Part of a small language model's weights: rotary positions.
Each number is 128 + 24 x the weight over its row's rms, rounded and kept within 0 to 255. Layers, rows and columns count from 0. Numbers have three digits each. The size before them is the row's rms in percent of the matrix's.

# layer 5 MLP down (transposed), 896x384, rms 0.155, rows 372-415, columns 144-191
101:145135121120152128099128117106120154107147159104106152093135172106110103190105126096134119098151143110118106085118162119098100160159115140176142
096:154122113085143134109147116133099152095136124104112101149137144100159118106087143135113132143103147117073134124139131095102176126098155107107086
108:163160080106120161147126147107128164128118109130120157122151112124151121137105112127165106124127089171133147138106084092105166164126116148127095
101:144148107094097160130134131083156107158118163147133130148137113109120140111132143111118092146123103117126035127129119146129137148142150154121101
086:090122146140150144123181127139122131149162126135093165103106123127116106143136119148135152095126149121121105097151178130122111108132115135104120
101:139157148073145121130148127113107093112090160131137114117133113093129098136134113170150109099152145120118122107142162135144117104147102134141149
101:127118105116136105143095117098120137129133098086174158150140143143170106077136063151107120131147072130122101119135165094144144127121133066078153
090:140110153104093112154102143137153108106101093078111108145142123144162147122134143137080103151160114153120153119126120106128113147139091161133175
100:147127139132118074091142127090134108159121130154146160149103140125135137109110127131110132093162102077114153142140093151124130106147126153133168
112:112141120133150132135097185114128168125112117100145172129119161115148153107140079094073104132149077118165152155144148161158131143138123077101082
109:126140127120161149143119109167107138135155154112105125135133135150150112138120132150125140088145133130104159129118181144130132135127084133142128
110:101124123130161150128149164108133170151089135120073114152085169139133104152145122160123153139171138145140120129111143160137131099170180130166104
098:087133137141136110140121152114131093161157148147107098113155165178073104120141107146094160154134144137053109122165127090121106147150123149157128
094:145147139121166147146101122134124117082085126120127128111150149137139146082114134134116135107107149129106142142141121111129147134123141122139178
100:113138100118101152128087125131121135089109085127143121172155141183129110090151149140106171138131114142111120118138081151110134095118150126161135
101:116083111134097163112152092114135153153154177100107127098148159113128106131175124163154162116123159166149132129097133149163115124115133150121164
102:194099110121130146137115096135135136111104113137098108104150149090137151139114103113123094127170121138181112123131130130136094148151143109071114
095:145109112136066133148047132114144103123136086117133164149108113125147175115114103117117124146116125170133180146136126150126141150207125132166129
101:132145147093080115121128163099125149104107094135091108139146116135158125176155132089093148142123082115150157150110162086129137137097081115112156
096:161161169145099140141110117152131107131170155187147165090145127137093085138093151134107167137121167124158111117086147175141092114142125161110143
097:157115101153116117126117100114128132139129125098161148119101115151163134115119111152196138125142081131116149082148109124148104152136155154149143
099:129104129087136123087132138080141132130126173148145119153082164145118131146145100115125096117115125171163140133153135166133123150116126148118154
096:145103099118141177138154079137152152151132172137160148120114106102084135179134124134134104162094118125127137169121102122078138139119144123123102
106:133100134120155137144150111090113129171147147140137131158080146146143106098114107095173108112152091128092169113145136127119132146124113111107177
103:102111143136126145133105098129086158118094111074200136112105092140105125122113108125138145116105140166136066142137090111141158142116153099149116
102:103108152116093114119148134150116168117179104108111137116125142106168162138101138099137093220132169136149131121088131121084133147102085145157142
104:141140142168141139124106117099091152114134131162147115127115121105128114093122102125153166105133094123135132150138127121156119140145124134141162
112:141129122137138134147131134091114132109126139150118119109165157109142102116150094118181120121107142091149095138118125153120134147126131146104128
106:117133133155121151093136134160126169069111082087107127112138118152183132141120153145166072111095113103095122108117084105148122119118108096126158
103:140155119139112123132134139118121082129142111152125064116112101138124115111138160115144107123150121140114110131120164134139142149157102149154136
103:144145115150191096173130126117099169131100130128116093138115072121132151081103131075102128154082116122125127149160127134132131101147093129116129
098:125162162088122123099149129141120136102123147125108141140108197088128139092123143083169152117164138148127135079134135123098106137123133135153138
101:120131131132124106138132127139141080092128120086106081092162144125138116150137153143170166119177128119119140133103105193177161125113112115157114
118:125109097153087128132144119152112116089088167114140128125118104135120185094158095162128149095133179176116123145141167164109106098117140105157121
102:113111132082112141121130097132125127117119065114111144148132134137132109134135174154148170127118125123131145188132125124100077128118121118099142
106:151138144120087120157120177098149106134106141164133090121123132073153139140120127066117136096142120105139170160141152096099091183134107132127128
089:128124129174109172121132149119094132125108139134155143152151142112152150162121142115146119139112110133107111108108137152137130139147112138122117
095:163078151134099115122150135142108162177151128082101136111141108143132148099099145069125083105086148100120152160081140128122062093090144107068148
099:131132074112151102114133104076132090140145149105138176128126112136136093095133116164144148154100132147094145148143155119155088089083076126148095
073:130135162169124125129113133135118139164159140119116182111119127129131131120109106131133142140118192128089097105134174141155116142183128124145079
097:125140183106098169151134116166136166112134111113107128122087156127150124131131141157143081145110170098118113145096103163141130173162119125133177
096:113132112125125149114134158141137130148194155106114146127103169112136147108098108133135126134127132113121127152144105119136125132136121128155141
103:158092120162126160109168198117083082086109124128144142108115100104080148159114104119162114120123148159157171131104121122086138135152136113125129
108:167117162108140135131093129163149129097066133097121097158086121089157118073085150128109091154128101142163120172122096139150133104086115117071096
# layer 5 MLP gate, 896x384, rms 0.151, rows 373-416, columns 144-191
095:143136118107130136111152112127108124143090110125127120097104128122134151152115161111128097155115110186123124116164158109175132154157127172120102
105:097125143125116108151127139150127146162173137123111066141103160141146140150081068118082079114130138103148138129096096104093147097099100149085154
092:166124133087160141137119121124110158092118151158119115113094149123128126145129159145144095113131129155149132152145127115126109139177110101133160
090:103144122150092146122120111137124122128123102120126148130117146115125147102099182130098153136110159132114137099148179112108115130157134103149119
093:127175114177125139118123109130132109162094109137182168105129090142145141104111130096132138165110103125135129116134134134148116114124157148094107
110:129157113144142147061129145103142126086179168175110113108126155164109155122158153118152178144135158134147137146108142145143124136135155170110050
086:110117123108092110128131120145131104142101087151140146129128146095176082138131152141097173141106109109134142150122148144147088115145112122121083
101:088156107090100069151110131087128160139120151145129136103151127165115088123099128129179143132128096099120116075115084127143095138131148129122139
102:154111105132125152116120153154156161110121134126147136144110174104148157125150103089155151139168127110126157116087119148130132143118109127112156
100:120148115112167131105130073124103117112093111136128147105125127124126155132186156097109128152135115091149119187102089163122146113128128124124101
103:082114107129140155136117124161131168081082112126149120103089131157166157167109106120153131125102207138101145133142154109128160147144110145130130
096:080149111137148129097099117130116148124136157120157094154112120115155091119115098128097121132107148169095143159090125124105115156148160114111124
106:167169128110171151110150070105121114129133107183137086115143117144118197099141156120129112161085119123140182099119127142128168149106146125124130
107:113143127095137111180116120143140124120148130090097124076122146138081132141071116147144092179086118108131141106154090155102112126088111117133177
107:119114115145138104128132135108095104103166114127128173143115125119122105106130096128114128100084081132158124094133132143131135124129134142149129
103:129164080109125123123097131137127127133108157091111163082083120136109121120105132121122100140115127112151144114179192099100122121110099144161136
098:130157124128116100093170103113112162084115143161070111123087131096100127074116116131134143127137145136106105143111163139100143102138125145100164
100:128133122156164141088135097146095120107126123158157116087097155110133138126067132125131132127142163136107122136129120101171144152164156131120100
100:130127145116126121123123096130146137121160088065150148132148139128153120125170127137107120134170095080149100133105105168141146184138158144094141
093:127078127122126099133146143136168093081148115086111139172151146118143119089128096133121119142116122114137133112123159149128146103115138120111156
096:117142146147172110107137103098119127157109062130168149120130109120117156145096113121076143113141121124153186134113087107107127126125154162134158
100:155125138140103144147113138106139137095135103133092172120135163133103140099144150177126116159097134116151169097123157142135111118110150118111122
100:139102103126128145134153114128122168173112138124125110123169112132181137153114103159136137140108140120127104104187135137117155096156128114142147
098:136110143147158087152135108131105175113093129112092128090142116112107111146145144122095113122117116152113142169132119175128099105117102090136110
095:096133118091081160141087155129123126123126123161110117175141151152166152091124161123129096132119105139108102126080131148092111139118114125175118
110:115104136109107107143116127096146129134167124149161092118160162177131123092148103138144162098111155138126145124126158118125132121151107110140103
135:118113118126162149099114138108134125115146088133108075136136167129158146132134142117166104125068125111138169134133116132147151166107142178155141
111:092065144101104165134102134088091132102152134132117108110143162151063156128142125149087121122133145118108115119116141144162102105111171169148134
107:116138115162103086120132125151151130151153143108178112131125124099142128171128107146133137112103130191135114167109080142105130079113125136114146
094:146129114146115101103104106152119129163144134116089113095100152093105131139112108110159150120093137120147113155104106111122092125160097173134107
098:112148115123126095125115155124169133132102105139113108113109122121100147129086158103133164091130072177141145115102079123133131156142138099071117
097:123199135101118137105151129103143085128090139141116147116120119125107114140136206112148181098102113109153142069174117104135122137124191137152103
094:136097099122118121118105163102105144154137135100150144161098134133129182089118134131094102112080154121122121144149129143130127094141117114121087
100:149135139149107105172081088143158107158176064117144126094084146119116148121137146144098143093106150095178129163136128116124093127122121113125142
104:085121171099128151087117147136158125111091147144143105095144103140099132097133116123132095097130122107160157106134101132130146091128165118135115
091:156158112157106080100105074114155136112163166112102079113109115154156154088135121125089181090119118109121142113160098143107133102125139137143137
093:141129129138144182117145081084169103082115134111116166179127128118128164171140078164131113142158064067096076131133131117161111144134143146130133
099:133112199163105087098177101055135112126107126133132146108123093148148119068105161146106126115127124107147125102165145116162121191107111145178102
076:058105087099117134154133116130128156129108113157119173150130141122169182151113134097097129128097105153127141126165093145090125131108155138107095
098:082111112129088139186112123145118119132128076146134149120094102101142143170112147104174160141142092149131135141093118153114123162095106148144172
098:135106096142145092118125110140151106104116122141097132163126135168153097145131140148116142161138121141116130112142091102131128095127146139139108
110:153129141127068139161167117129122080119135108187108140111128128149150155137124098078141103118145112151133115150114176146103120159125152129113136
103:149117103135142117100133150120106099095122146145117135122111155127169129155125159108133133117135146145113132149136090112156126171137142112120149
094:093141077109109171115110138140145089150134143148113125162115143152073142112123109118124146089097122167132113136152113084135109101154116143151131
# layer 5 MLP up, 896x384, rms 0.162, rows 373-416, columns 144-191
099:044142128125109147116078113102130137104104178079105123160131111174156142179145122115156117174158139094149100135163124158145111148103134090112156
107:141115142162118116087105129181108170130121128108148104102137117156133158125154095129105115154096137092111163153090080168152117130103185125125110
100:098105163079166120123159107143124109138138097127145131075102152122131080087135154112112091143118114183157152125132149121133171122140122127126140
087:159138154108115164139141105144171166145148113103121103127163134125121092102146122136131121115133165137150103111130101139115138079168150109134142
103:138133076081094164161092106089117111149135143117080111105142126127128092128154140175112150110117172133081155100158097112150114131100127121174137
098:116070099117109120153166128127123138146142169088139128129089115133117104096152165075145120116181166170149096165127093151110134121127115093100116
089:147108137133155134106152120117131109152171143069128130162159146106101119127149105142151160148135142099134127113174100130104131133122105062175172
101:157104148122150163135153126115107110109103117158122138143102133134105135112130116099111144131157093137102118087125074112090084125113123118092156
105:142124069141116119111121154133127122156111081080143103104176135092141140095142153159133134087125108137141156148084103162165084155079112120062155
104:074099124156116109150136121162116114160143136088179096147110112120159146116104140150124162142127146147117189107136119119111148138133121098146126
106:112111148087177142101128118101082102104131125141122119197146119143149119129165132178144151140140126123101130101129098135155119152124132127078127
103:089128128122127100137126154108096173100130099158116118121175126111088169133130124123149157164116168167102137154128135150109144137151103130145148
100:137109136093135144130128159113139135149123145140118141165187097135153113188136090177134137147137143072100149173104144175123155140143167128153089
097:161112097128149140148151139101124157116129086118115112146126164160127149131166125106127099139121104133164107096094103166117153119133177136135128
107:096114148129132183126130134121127145137105141186135113104123150149151097128154095137146129107129118115133110149148126120156136127114160131133145
097:129050185120110108109116101119134130120091110137131097107191135158134148109131125118127078116132135110120110131104124161086113115147173107125128
093:106132121145104146090140139118124181160134137121130158164091110113091135120146122114134156136075131129098141095160101124129136163109144171136112
094:105104120108169149136119151154137116162136104118117082132127128118089147139163094112184162087111146082124147096140141162099196096108106144097151
091:109105141132161132110133123122120118126096101148140101158162121140107159092115132147159143140079166153122153075149109105129131130162083133133127
095:148133126131117162133111107085157166161127121128144118124135125145172107099145113163154148147070153077130121101134165143141090109145113147112114
090:124148160103106115112124101145155124153158153126120132121119143098141193078108102143148082123099115100122108141131131146160142137098131103111148
099:133130138145079157138135117127124137093141156139105093125116133140130121155145122151106141108132119104105153143167147107146108130156092095129119
104:131150136135148154124131099113186136095105142162155113144108165152089157148089124115146095167151113124115117149158129127070123074116119156134115
102:097128122128139137119065169150104178140167157136130132167108109142135126115133123152163160113168143128112133084107111153114133095133148114152142
101:104089115139127128105150155141150171162167120186149098103098148141115163143135138186103126121144163125169122117099107134133160108119139123177132
098:169144117118120096086133112124085169155146184148175154146115126149174132093154077161130104110148087179099117139130143124125127111143115155103125
136:121106125120111135099123152096111145143143106096141067104140147117112137048171118131131110171143127095137171113163149135124129171173115174118162
107:096116143141093122130096150171100109161111169104145151131107142131086144115139134159148111098139150183099159138117121099146130093157122116132117
105:103131140107148123154123121095131110073109090140139125123098148141126117100107099181169130127099158120178098143162164134122158149149152144107111
100:121108096152130106111089131124094155130140114091157129126130157063124181143154101080096123134121117088128157146148150111138156127124118140122170
091:108112147130113186128144130120127112120111106099107124135120176154104175137124109111159163165090116156176124156197162134125139105122120132131153
096:123139122127142175127126135099122118111133132171121133145102137137138167136134137093159166089104119177157112114141106073103133097137124149174157
113:169106092106142129092142137116126093092126144141116117168119083128129149062130105127092131129107156147110108162145118188127121068137094119165093
096:128106140115164146113126106168139148124140116115098121126121123121153141127127159091153133139154158107117147110117140066167108141166134137151101
099:121121143124116115135125175109163116093130141149096122136107146087120116102107073128111158127158134104117131128132126140127117101124138119111136
091:138100140081127126118136130153137118172073111127144153087128157104114138106136151162173130103103128110106102123112123091157139110122099135116131
099:179111128096097093095118175144123117163163140122111151106126124155164176127159145088156163109105129146143176143134124167150115114133122163113114
094:134080122096116065160170138122161098175111137140138169110136135153106142118096137131092143155135164140155120117145094117161109144168142135148133
082:054151105124148092136157164132131128116109087123128181115127173140145100177146111149124094114144136133123144095160128143141120118133133096174088
096:115116099145113105155167113143121170122136080129139116168130111126129104121151159138120165137146129140132112114126141135127123137117129106145112
102:112149117143140146085123154114132130114157113119129174116118135104138132117126077091135176132090110129147132157116116140139149113134109141133128
111:111137147106073146152169109148184160118129111165133120153113143133104142153133115091134124155123127121145105123147151147175129136160129109114104
106:099125096154148119121122085122070071109139153147149156143113161099147125084104112140115155151101129147100097122120137103128112158140146115129130
098:134125152126092081171120117098183146123120153121136133134116105137116159133122120125154142115145156110145132114144128129096138131110119140111167